{"positions": "rope", "tie_word_embeddings": true, "learning_rate": 0.00109, "train_tokens": 623700000, "max_steps": 9517}
Each number is 128 + 24 x the weight over its row's rms, rounded and kept within 0 to 255. Layers, rows and columns count from 0. The size above them is the row's rms in percent of the matrix's.

# layer 6 attention query, 384x384, rms 0.0483, rows 0-8, columns 0-191
size [116 128 123 128 119 113 119  95 111]
[[181 137 117 101 112 128 117 167 142 146 116 128 171  76 177 115 140  97 114 119 169 127 172 106 165 106 154 132 109 104 154  98 108 126 154 101 106 121 104 140 135 147 144 110 105 140 145  95 132 121 127 134  97 144 164  86 135  90 104 108 134 121 156 149 152 144 132 154 141  80 147 182 121 143 124 113 133 185 107 112 184 155 130 146 114 143 112 133 142 105 145 113 126 143 124 125 124 137 119 110 159 131 116 133 139 162 121 141 125 148 112 151 112 136  92  89 175 125  79  87  83 139 127 123 133 176 164 153 147 126 120 141 137 140 134 112 117 150 132 150 117 121 168  84 103 137 134 147 139 148 139 158  86 114 110 135 155 143  77 149 151  86 144 145 136 118 165 109 162 137 127 128 115 135  45 217 163 123 118 105 118 145  82  84 103 149 136 157 131 107 104 172]
 [190 142 115  42 132 100 142 130 157 172  64  88 160  87 115 109 139 130  98  98 126 112 174 149 107 141 143 141 101 136 156 105 120 117 152 120  78 125 147 156 146 114 107 137 108 118 182 127 144 134 133 133 118 153 141 119 153 128 133 112 127 144 144 105 162 164 138  96 122 119 128 142 107  93 114 167  86 173 109 121 170 143 100 141  98 104  96 118 151 125 128 103 117 157 142 139 101 119 150 126 122 142 132 155 110 167 129 117 121 141 134 155 102 110 109  71 150 121 106 104 128 160 136 123 111 121 154 146  92 176 148 112 154 125 120 107 115 136 120 150 111 112 174 104 123 113 121  88 135 129 137 131 125 106 122 156 172 130 118 120 121  95 133 115 143 138 133  87 205 110  94 120 121 131 110 164 157 120 129 122 154 155 143  59 102 139 116 157 176  94 105 149]
 [177 125 125  37 156  98 175 109 150 146  86  98 155  59 164 113 168 129 112 116 111  95 162 157 131 115 128 167  80 131 141 111 115  95 145 117 111 145 136 137 124 136 139 115 116 119 155 111 148 113 134 147  96 148 136 100 170 108 137 138 142 121 158 125 156 132 130 101 124 119 167 185 161 116  94 142 135 171 111 104 150 167 125 127 112 149 104 139 149 117 150  85 123 152 123 118  95 156 125 113 144 101 134 117 122 136 142 133 149 137 140 137  82 131 125  91 138 129 118 111 117 156 123 166 130 151 163 185 117 165 132 109 144 129 118 127  77 133 135 151 126 107 140 132 131 120  97  99 105 109 131 101 116 102  87 163 143 145 118 153 152 116 104 156 112 138 146  97 162 147 111 131 119 143 123 165 178 122 112 139 127 135 136  58 136 124 126 142 156  93  99 159]
 [108 130 147 173 151 136 160 125 114  90 157 159 120 140 134 166  86 136 114 154  88 137 106 145 146 122 110 154 131  99  92  67 166 123  68 162 141  72  93  88 167 123 134 120 132 147 109 129 134 130 162 147 162 119 106  90 115 142 115 160 115 123 120 149  80  79 121 176  98 156 117 113 133 150 144 106 109 106 106 133  55 118 133 106 152  94 194 114  86 112 100 128 131 102 137 157 135 135 105 103 150 118 129 117  91 102 123 122 148 140  73 137 114 128 124 147 130  74 127 176 106 115 115 140 114 136 109 131 157  63 111 144 101 112 116 115  98 144 115 132 124 144 122 140 182 125 113 138 123 162 140 103 132 119 133 154 138 154 138 148 138 133 121 117  97  73 105 135  71 118 146 139 130 112 132 107  96 124 131 108 113 118 109 162 113 147 152 143 112 128 171  85]
 [102 105 114 227  95 157 129  89 114 119 156 147 105 131 167 120 127 122 120 100 130 141  97 108  85 132 146 143 140 117 158 117 142 136 131 105 135 141 163 141 121 107 109 120 138 143  89 122 123 140 123 163 145 147 119 120  98  66 134 120 133 129 153 134  89 132 128 131 154 115 118 123 124 135 145 122 139 132 140 140 129 102 139  80 130  93 102 125 122 120 123 150 136 169  70 151 123  87 148 167 131 138 125  95 129 110  85 150 116  80 107 146 143 121 123 166 120 140 113 132 132 143 142 146 100 125 118  95 125 110 137 167 149 154 153 142 160 124 128 116 160 158 105 144 134 165 118 112 210 100 127 105 137 120 168 115 122  99 125  90 132 118  88 134 137 120 109 154  61 143 113 120 162  95 128 128 121 120 128  95 172 117 109 139 117  99 138 151 140 146 156 133]
 [122 104 116 191  90 132 124 131 171 104 140 146 137 141 145 133  98 153 172 121 144 159  99 102 115 103 138 121 145 153 178 138 116  79 131 107 127 132 118 106  90  91 118 119 131 121 123 118 160 148 123 136 143 141 112 120 127 135 142 149 123 139 131 128 154 119  88 136 145 103 100 136  81 186 139 128 134 124 125 101 125 109 145  97 106  75 142  92 183 162 123 159 120 126 133  79 102 152 156 157  95 144 123  94 135 116 101  99  99 117  97 128 115 143  82 144 110 128 139 108 174 139 158 177 132 155  99 155 119 143 163 155 117 117 120 153 196 107 129 118 119 148 125 127 161 127 118 155 148 109 137 111 129 140 160 117 138 144 178 130  90 142  86 106 140 109 105 139  85 145  96 142 115 118 144  99 121 135 136 118 146  94 115 141 150 165 105 152 160 157 119 136]
 [132 132 136  84 151 107 127 120 110 153 102  93 134 104 126 120 179 102 150 132 124 110 161 158 131 157 120 105 118 112  84 153 132 158 107 127 123 155 141 160 172 151 128 166 135 140 138 139  95 132 109  89 106 118 158  70 132 129  98 120 145  93 151 143 133 139 139 111 146 117 153 129 152  78 126 130 122 134 162 142 143 153 111 157 132 149  84 104  87 105 137 105 133 124 135 153 142 120 114  90 139 132 154 167 115 146 183 157 154 120 149 120  92 124 156 101 131 147 136 175  70 114 122  85 122 125 162  89 119 104 137  79 161 149 116  83  62 152 127 138 127 106 143 123 120 107 136 111 135 148 118 146 143  98 121 152 130 108  74 134 163 122 151 142 122 119 145 127 197 141 140 117 139 134  97 149 153 113 123 153 119 187 140 114 105  67 155  93 106 102 110 159]
 [100 164 152  87 124 138 141  89 126 112 137 154  85 140  92 156 140 148 163 131 112 119 152 123 142 105 114 153 135 139 151  96 166 152  67 182 107 167 105  67 114 171 131 177 136 122 164 156  94 121  90  92 149 135 156  98 138 164 109 156 186 163 156 150 148 113 147  90 131 132 113 147 124 133 108 138  89 124 127 140 130 102 111 154 124 118 161 106 138 113 152 130 116 135 152 137 110 146 126 126 126 132 120 107 151 137 149 109 135 125 129 159 112 109 104 136  96 133 147 165 118 101 125 168 148 157  95 129  91 138 156 154 134 114 128  94 140 118  93 129 125 144 120 119 139 102 115 138 112 142 140 139 145 112 139 104 109 134 140 183 109 113 130 133 115 116 130  93 169 158 176 142 126 114 132 107 128 111 107 118  76 142 129 144 160 144 155 126  95 113 119 121]
 [ 80 129 147 126 117 143 137 124 160 113 130 147  87 111 134 153 115 152 129 144 146 126 132  66 116 100 123 149 129 130 153 132 131 151 136  92 101 141  99 135 107 146 140 122 115 108 147 102 117 147 118  99 154 108 156 171 127  90 147 146 133 136 133  92 132 125 134 109 121 138  89 121 154 160 133 151 127 123  96 125 143 124 141 119 141 138 120 115 147 128  81 143 132 136 119 142  88 152 132 188 103 150 114 116 141 115  89 133 105 131 121 137 128 101 133 105  96 169 131  64 156 149 130 139 132 124  76 112 137 154 136 147 129 111 162 112 209  91 119 113 134 115 121 127 106 180 115 109 168 123 149 138 127 140 191  94 138 122 146 124  68 135 145 118 137 130 119 145 109 114 130 153 114 119 133 117 133 136 132 131 115  74 164 113 147 154 148 119 116 111 138 141]]
# layer 6 attention key, 384x384, rms 0.0474, rows 0-7, columns 0-191
size [108 115 117 127 122  85  73 121]
[[ 87 150 133 124  87 110 135 153 151 151  60 131 161  95 140 143 140 159 121 102 102 131 132 144 155 194 176  81 108 136 132 145 152 123 146 145 130  77 118 128 104 149 141  76 118 169 153 100 121 143  64 113 118 184 148 127 117 141 127 144 134  92 161 121 112 147 140 133 110 143 145 149 152 104 190 100 120 112 120 122 122 117 172 136 130 130 122 113 170 116 163 130 118 112 121 112 159  98 135 129 109 127 189 177 121  89 160  98 143 136 145  91 120 131 146 136 111 138 164 123 110  90 133  84 103 144 123  97 139 122  97 120  96 139 126 161 118 138 137 108 130 114 131 128 118 135 124 112 118 125  78 134 116 126 107 116 159 150 138 140 188  95 121 136 135 124 158 127 133 111 113 117 142 111 174 133 137 141 150 102 113 144 116 130  66  81 146 117 114 117 105 148]
 [116 115 149 161  77 152  89 122 163 107 143 203  99  93 110 133 121 136  93 126 128 119 115 147 142 135 174 115 140 137 144 135 152 121 161 144 150  87 151 104 103 129 137 107 125 132 149 105 113 134 102 105 103 158 111 143 122 131 102 172 156 125 142 145 148 125 103 110 139  99 177 142 172 113 156  93 137  82 112 117 145 121 150 150 112 149 132 122 133 121 150 149 124 108  80  94 181 108 127 136 120 106 162 146 153 108 138 106 149 122 178 130 132 116 152 115 119 153 144 106 131 119 134  93 133 170 103  96 131 106 106 116  66 176 132 138 125 159 118 137 163 151 117 105  85 139 109 103 175 120  94 145  93 127 116  88 136 157 129 151 156 123 139 104 133  73 145  80 141 156 104 125 163 122 109 136 143 133 141  88  98 117 144 142 106  88 129 114 122 145 135 155]
 [ 95 128 170 141  81 121 117 169 140 119 143 174 115  89 140 119 172 115 124 117 134 135 112 157 118 187 155 118 108 117 157 139 146 122 171 163 151 109 148  94 124 135 139 100 124 172  99  98 114 119 123 124 140 159 138 131 111 132 131 181 157 101 119 152 139 165 136 130  89 106 191 129 141 133 177 116 126 111  99 141 147 119 138 135 115 124 107 131 121 115 163 143 158 127 136  85 105  93 150 111 149  82 166 170 111 112 126  99 131 142 171 129 131 111 145 109 140 118 137 115  98  93 159  95 100 160 161  81 146 144  81  85 116 186 121 136 140 152 136 132 129 144 139 117 123 122 117  88 143  99  86 161 160 119  89 108 155  87 129 154 170 108 115 163 128 115 152 154 148 125  92 122 146 105 101 137 116 107 129 115 119 165 122 122 111 102 180 136 124 131 134 128]
 [ 97 174 136 126 164 130 144  70  92 121 151 118 161 115 124 158 122 124 120 102 110 120 129 162  92 125 133 146 141 147 145  79 157 126 113 149 117 168 135 124 142 164 162 149 135 125  94 135 121  92 153 131 119 107 103 109  97 148 156  80 139 127 110  93  94 121 130 134 128 133 124  77  96 137 101 156 110 122 174 152 121 172 121  78 122 124 169 194 118 120 143 107 157 130 159 128 141 119 109 125 113 122 103  79 115 152 138 162 120 150  97 115 107 129  85 167 167  99  99 193 115 134  95 154 148 105 163 128 115 105 141 119 132 106 138  81 132 155 137 136 156 118 112 153 151 127 145 139 104 130 139 143 114 134 103 151 102  86  92 108 165 156 123 150 119  96  97 132 137 150 166 136 123 139 151  76 117 193 149 173 128 122  90 149 129 136 137 124 111 137 135 107]
 [139 101 114 144 118 102 127 163 154 115  56 106 154 117 137 161  97 154 158 137 116 139 102 116 128 119 139  96 163 139 119 106 140 136 123 149 124  83 131 172 144 123  92 129  89 103 150 138 125 156 113 114  89 117 165 153 150  87 141  79 115 146 146  92 138 133 151 126 148 139  88 136 104 127 114 155 156 152 160 141 147 133 133 155 139 174  95  53 133 105  54 114 116 150 118 159 148 178 141 172 134 162 118 144 128 130 144 145 157 145 106 109 122 125 140 154 108 164 139  99 164 120 148 114 147 124  94 166 132 102 134 162 160  93 156 132 130 114 143  94 120 119 160 122 131 142 145 128 112 178 175 111  89 163 188 134 122 134 133 109 124 113 158 116 127 149 135 150  84 109 128 151 110 123 156 140 134  98 149 119 139 126 132 132 140 127  97  89 138 115 103 120]
 [116  90 104 166 115  80 103 156 139 152  89 109 107  94 112 156  86 135 146 105 141 131 123  96 120  89 159 106 132 159 121 119 143 121 146 142 116 113 131 147 149 120 109 125  90 128 114 130 139 109 150  82  81 110 130 153  97 139 160  89  87 118 109 142 121 104 135 137 119 157  96 162 110 156  97 176 137 136 147 139 121 138 116 161 133 145 152  74  84  54 112  98 108 153 130 143 122 129  78 138 111 152 140 145 133 160 142 116 105 134  94 117 141 124 123 166 106 116 143 137 147 165  75 131 129 115  93 169 129 108 140 113 136  84 120 137  88 130 141 161  83 114 144 116 115 162 140  97 115 132 150 148 111 150 196 121 123 138 100 110 133 177 165 130 149 133 133 130 116 122 161 147 109 144 132 161 152 112 148 128 124  89  89 123 143 101  77 109 130 118  97 102]
 [161 130 154  97 132 210 143 150 113 137 205 152 110 152 153  96 149 110 125 119 122 128 111 165  99 132  85  97 111  91 159 104 101 138 105 150 137  86 132 130 100 126 140 128 108  92 136 116 116 124 120 138 155 133 155  79 196 119  74 156 120 167 150 161 149 149 145 109 149  98 184  86 111 101 166 105 155 137 128 164 143 145 101 111  95 143  79 159 129 155 120 141 158  82 119 159 116 139 167 128 165  95 124 100  99 129 102 136 162 119 144 142  97 135 134 113 142 123 122 127 102 107 133 138 154 140 139 163 129 122 161 116 118 152 135 108 147 109 105 112 131 149 127 154 130 119 111 137 142 145 114 138 122 119 106 113 137 109 146 166 116  95 132 131 124 124 131 139 158 129  83 117 109 149  98 111  74 156 106  81 153 152 174 127 142 163 146 128 143 168 134 121]
 [130 140 128 118 129 121 149 127 174 139 100 155 127  74 100 188 108 160 119 185 150 109 131 117 134 103 152 148 130 130 123 117 114 129 122 131 101 120 103 127 156 126  90 133 108 132 155 135 136 154 107 132 156 126 140 130 112 142 151 126 114 103 161 145 127  85 132 142 125 137  97 130 158 147  69 146 106 140 124 145 129 121 160 133  97 141 109 102 118  88  84 130 101 159 160 108 156 118 106 188  94 132 112 104 135 138 118 101 106 100 130 134 138 123 117 158 125 117 149 114 169 154 115 107 213 113  85 131 126 119 133 151 112 112 149 138 127  93 147 107 118 122 153 108 119 128 189 116 106 168 153 151 132 168 171 120 114 109 126  95  98 133 170 138 137 154  90 101 136 114 137 176 109 120 174 144 137 127 159 110 148 106 118 130 107 107 103 169 151 112 105 143]]